Part of a small language model's weights: 9 layers, untied embeddings.
Each number is 500 + 40 x the weight over the matrix's rms, rounded and kept within 0 to 999. Layers, rows and columns count from 0. Numbers have three digits each.

# o: layer 2 attention output (transposed), 96x96, rms 0.0772, rows 62-63, columns 0-95
# v: layer 2 attention value, 96x96, rms 0.0622, rows 63, columns 0-95
# q: layer 2 attention query, 96x96, rms 0.0623, rows 64-76, columns 0-95
# k: layer 2 attention key, 96x96, rms 0.0621, rows 64-75, columns 0-95
o62:450387515559508590572591564588657572472454535426410409534536574542442608490529549538505490385540562503396557505501480507513512473506538466473503460590454528469412521479558467494498537491442465552521415555483466490467502457526540588504537463468502485486494507486435435395462371471549533477
v63:496507456557485478530504490484485501534514451574471543604455402488473418490526402406526525444485471472545513550509462428473578461427517479462502523528528441470497561566411502497457529571454474606596460557446430492511521444545414558616579497493470490498534598476488477520489491585521503511
o63:452424467462520553491435411473563484525494472576547524432508621486523582504464533514526459544470548533504487559501440481439450559560435452525586439446467495516542506442507572506530552494542541443441508464591471411542462552523597441499492466517601556545466341532495533468537490438435507435
q64:504565494496447510501408473554562541520535532449521549600512530509494433542455514512517519468530537562522524488502494488480490510552514441502432497558480544527410484477440430553485506474529526511527492566534510424550441492508466510475501478462468503413524437510442497507501409508498473492
k64:485477489469528547508478504550468525488471471471477550477542526521508499467510457490486500500494525511495454477507502517467476488481523528462521493453476509474529517501511524467497540531469481518507501514496493515502496513510529493493484487502483434522499522511478527473482505490511532473
q65:573530459453548525547481518513527516479488441481546641478519504465449480486478535461470520451506526506494521456462476527491516511495458530475503466535434509544495452538503604569484549506516533513490433527508543474536488474462505502493454475472498520503506459458496498519494465503437451533
k65:504468470453468513511476458513537523499456531456460543513478499506512536552484559502475554430478510502536485538519508547506460497451500438532487426538495500461549473555491533478511530517531486453473490561480530466537541542509509475497534528500539437417485456524477489482500490428531521533
q66:436460445469549501556457515513566464578550571527443518522540546607418474473498496473495388465465475469529567436452502549530494469373433596516492485471613540540555522469543558431523494435516482504546474513495459451506394495626490569537424475496519406511494439489562528513452522497426493561
k66:575457466396528517572541499545451449511620581515581538478490561581492492499442528463556460564570460498529502453441525485510494511456427539497481461539562540475451536539484527512467537484448487445504537455393468464514492452559512562559546533573471376428529412475564505555473536453401508573
q67:463471467462487518556549476437492465512530503479516582433553519526521545435553501492509481480445499455462475453493468504482551514440510572514552452479538508483484462481528591480416552524482502447505451509479529540514492521514472517554502457553444459515494437512533488493474568494527572522
k67:467531523417477564471478496447510527537486462448472537490521557491551480521502510516472475466487485520590519462502485504546521494559515542523454473486481452438500519506497465555525512517467418466473511498505460500515515483457513498516507517460498606483457500578524471510491529512485539492
q68:515460443434496519612404501519365558586562552469449483429591481585464502535518527520472524508467446461537560485503540492503482450459477544549455561457583480486497576512498513531527482583500420524542563508479433501527438424463487502480498511412488475458406550437586547563458534514413564561
k68:464489550493398535508404454529492503540518473456479592458513436594488514557474488496527576457473554640531434538492471500469543514421484528560499487553488511519443498536465591524495501540502439409493583558501612536583513452437487494487528517441463463430449462442524538529467466497520510478
q69:509446445496528498546472480518418487499473537523434498435493522510488510519522558543496463504431471453514541480499511545483494505490470527523578471474544496519459510487478564533498550564511422485537561519428484501502495457472476474485492483566513480493493516496473490558514525498438538503
k69:546427553541539462482559418550505341438528371522477477472517432371490497499484398493485444506503578440478526606498552611601412548530558556463519502415459532385502434506461542351595469472464564570512538527445440515539499571558527542482497511697570517502516533428492448521405513460568526469
q70:451518499444522515452527473500516470539557510468554491542501547439480512531433468464532439484506535493494531478454444465518490585477556498459455461491494529503557519544470548531552457518511544472420484428514498501526537514537559516519545475468476534551488483521529458485459516480480437499
k70:478433466464485519460564480481520514509479512549490479459562480555525527502513470494532406501481508485535522472523540513560497508517521577532585531484464503485541463462481561531464548534446490536425507512497505547508526511466462491496540497499491517514483529523483463497498566427453427465
q71:523497506503522453512524501535447505537529476513461479469472456515493508462460510537454574530551471482533484542536525445466534510516502480458531522404534517534593451544460444412502476518507554475519548486546482502443537462511518528507513503532472513500536498442446472501505549522457511515
k71:480470479516547520437459498523493511510511413472549491451539469527568503498448489503470504487519446487497502476504506412504540529537433485468516499444510469499524534521544464506525439478477475491518534514497537528454478575534526504561528478488510495447468480553498504527522548508499560528
q72:514593483475518491467444517574462542448522483511516514575462470505495509529511523487501534504521512423544600498465457463456551543470527488402439517565474550505517499533536473532488525461545564486491362522516513538457492468514476542438471442481539500549513540486453546500501431435479493496
k72:476447468448442561534478498436523493487487464487506508524492539565536494561478509509445478446461542591487471495483513542501516539537560515473418500481454440541541434507544562545514523480456439475573445556507489554464550448453495477432468542536558547459523589451482491492475483506507483428
q73:476550444463497553496453474513539522573487454436479490530564505473520445570493528447493536490516504549502561421474470487481523530508468436501453478531538447484472502538469572568517545460457495548531481573524496474506447477519468502514517521471481500488491465500479563598489405504443522477
k73:463525470428426469487448448483548498476506488415456455498422484482511489528489498478472559485601500506511520497517505465536469532575544425490476463501526538475473496512553546575553422522469450530471539533543502533544526490485463542514488498495539519516508514469560479573480526492485556530
q74:554503475476448507481498489464510480488498560491526476432470480514502491489518489482476511448488452436484564556485503540523484473449512558498527430498481506498508522565548474499546489507519488489489471471523500489462522505502511475508583516471561484467415508520463494532562563508549508557
k74:622421530550479488552519512490421515539498554497566428510506506486551510489440491544516534472529481496479457533505513538510430409508513558436538512479536442485522525524520464488540447526538534585485479513550452465444520474442571488533503457520470552522502509454472522394531442506450457483
q75:501551547450515492534535472569553522531530483448501494593527529518431489455529497535487454454485504484580483516485505563458517439551509500530481512576490559514520534514487456548492526508528508497496475476489512543501498527480511453498476454444434485535504503441465505421457460526472448502
k75:509521523436526466465508451557531497467497485525500526539519568525464491462493447552442465471476520488584458529510567530453496555494539546578533467542439522513494466536509492477474569458506530447484487455433502537481569482469565453477505456472546456534497498478547552512469462465532515484
q76:498503482502503461456503508438483442516573463511436523482514506492552443522514439509573541521447427493459474577523545545507593531509437486465508499413540463515505450501566422496474452586542541422455488464546422486461526582519464549507588462509523545441508486543491525475472539526585499489